config = dict(
    qk_norm=True,
    beta1=0.93,
    doc_mask=True,
)
Each number is 128 + 24 x the weight over its row's rms, rounded and kept within 0 to 255. Layers, rows and columns count from 0. Numbers have three digits each. The size before them is the row's rms in percent of the matrix's.

# layer 6 MLP down (transposed), 384x96, rms 0.0631, rows 350-383, columns 32-63
110:178117137133136114193088202126145150127100131139143121127141170105084125176114128128157115099153
100:138153181103169082114111124158103126109116098138126121122125136107155150136143175175117119118124
104:148146134120175106146072127143090077177108122127164153118152178132140123101108117155112118130124
098:129121108139140096129166158124143121117137126156118154122142195095114112104130106142082113171146
101:136131142134169158147151127117172161096106099159164125119137128128122035125136151113110116129141
100:122125116145134142081157123071109145098135110145127127131145110166163125089142154115128112128131
098:110152160127116131160093114173130102133167099164150133133115137105141155104141040148124152122149
098:113133147122078143163136113128141134082118141145112113123151130128172126139094108138150148115151
101:131128133100113097183079134149120134141139129116124123105136137142094130096132154157133139126092
114:104126127143101119127131150092069132140145148147207143119142132157126120182139165145099151147093
102:115132110149112125138156114150117117105121111134114155176150156151134083137129100105116117065127
096:146110117166101089116075100158094096120143120131131132139116119143138133125129111181122103101101
089:103170115167119141163117109077076175181116131129083139152115161080135146119131140158162154134123
096:135141137152141135124130105130158146085109119144136111143140133128150157144161118131127134072120
104:111106113161127144150123120107163113100097132144118133103111145141081129123151134097139125120121
096:125107150115173139130146089108108145142147133092110076147106120135157116084168169092139091139157
103:127131103191094138130123103123140108129105142064127129110110134157083159135150126133103152117136
093:130132190150086148138103111149135105137113116125138133125118127124128119130112129091146124112163
098:136101128149175099138087145118135135107081110123184099110134118110142099172126120161116090081119
098:150168164144106161080090098104094143129126131118122143088139088102144118128132096120121133101150
106:141110110153126134160121069086130112151122143148108093108126145105120133129120162140100150123143
101:114136146092146167156127131118098107094131116096129117090119123090142125140155125198144133122120
099:134103135125087120145134145115135132137095139141184066125147113137132141159121086172134132128112
101:133153118156161120132179131118149105079152158122123128146117107148137158143149115125104158136160
093:138119109100094138074121145147107129113147128149136142161145151173112145115170121108107114171120
100:142117134141124145119129140134114134152108135145125152146176172150122100113139149126095141165128
095:153101111131103116126176126108127159117111095131127085108139141115143161130127105136074135071137
091:109084114115120120135152122097126155160145127126131114102137136138152127137119111167130108101075
095:163099104093139095136159118153111136153093124103118139134118105119122107131169121138146106171164
107:156123102127100120152118106162134172147068133168104150135111131087138124134171117150146139115099
104:157140146096116125143109132129133152122142146123144091137134124120140119128166067091099120145176
102:118115113072119131171144149137128145121090141129111133118148128104135125133158140135129118128112
100:177075132100145125140116106145078125142135144112146125122152127176128120150155164120111104122133
096:121199097162152132151116134117115135150147138115108115120107146087164179162123168114121110128089
# layer 6 MLP up, 384x96, rms 0.253, rows 351-383, columns 32-63
100:139175103121117131142102108120107157109159111151185123136130135129121143121120138086114130092152
105:133059082130141154126104113114097164121129131096115126098140092120110172085125102128114151122123
097:101136122154139142106111101137096162120150137127122095109157117097150150168106139115111140128089
104:069117127104170185138097097117109089147113113162125167139132164089123131118152171110112146138142
099:131138136165112103121143139166122124109145072110102118142106153129108125117130157091129109105152
096:087140137102104100104133133137108136156108111112185132107117115095139115109111157129130113111136
098:101126102118146126116106186133107148166157113142108127080127178136123117133097114129141125156126
092:114138152138136147105149105107144116119121152101079133159134083139166111124144141169163136123132
125:091134169132155107144140111124095126177120134147126125155162127108154097141129140125104173177107
103:140126145158149108172169123129171148116143083119167160146170174108122125133137135158141123132165
100:101107134114120113117092101116145166130082086100111071088133157113090107146110139140145156134126
096:096125149151133147123106099098130151131145104109149132128081101186142143095121137107129120142107
104:134098118151137130142142204106102156141146105104128147087123166100129116141137129139132156144118
103:120137107134115122137118123099089114111097115146108146160118143117107113120143116100123132133149
093:098088155165138123107136134136132118080144085113098157129137104144144107112149109158156184123129
104:147133096134118073126120110182131155056095139114099118117133145101114139140143140112151116147142
093:077121140137121114104122172114142135118138144119153140106129129159118117134154121141124122097063
093:118124118117126127109133129141093130155097151154174128121126101095182114093111160145103139160136
099:125112098132092136104145130120134095166097137113126139126123133125184142147148117147186135115111
116:151111152134124107128140116133149152151149108096096140131131134131121113116154133141168140118129
101:124137165196123133126115097123092099137091117086144128113141087138134164117138134154097152139139
096:064085131103122122154137129141150162159131119079110090139119104103146137138119188134120110142075
100:099130159123113095140091103082095116161110126138098126140174137141127133164097146131139121148150
095:166151089134102128171153111152174126154139134085136138083162133146123148096084107163164139106121
102:125179105113137152119154110119179146175131151153168141154123127174120154106114173107154128120163
089:145141099137128157088166139136159134167093116136125145138142147108109118125097120132146089123096
093:157106117145119160122113182170121107127134148109123155103097142110125101144125157163146110133105
099:139129111120128140104131108128091113172181123101171151099139126144125160168131127133137143140147
097:193132113163077174094144104156139166135172114154092141111172118116122115129164137093121099154131
108:102100119139116151092130139141119141139147120120134120092121145156122123129166146114118115125133
100:148121104176098123102164152140124156115111107119116107091141145133082142123141142126129104158132
098:157124105136111125129089137117091133144124090138107154103104101109175071111155133130067154126110
101:089127114099152118103141131136138117112147102177093115136110145136121121146096131103138108106176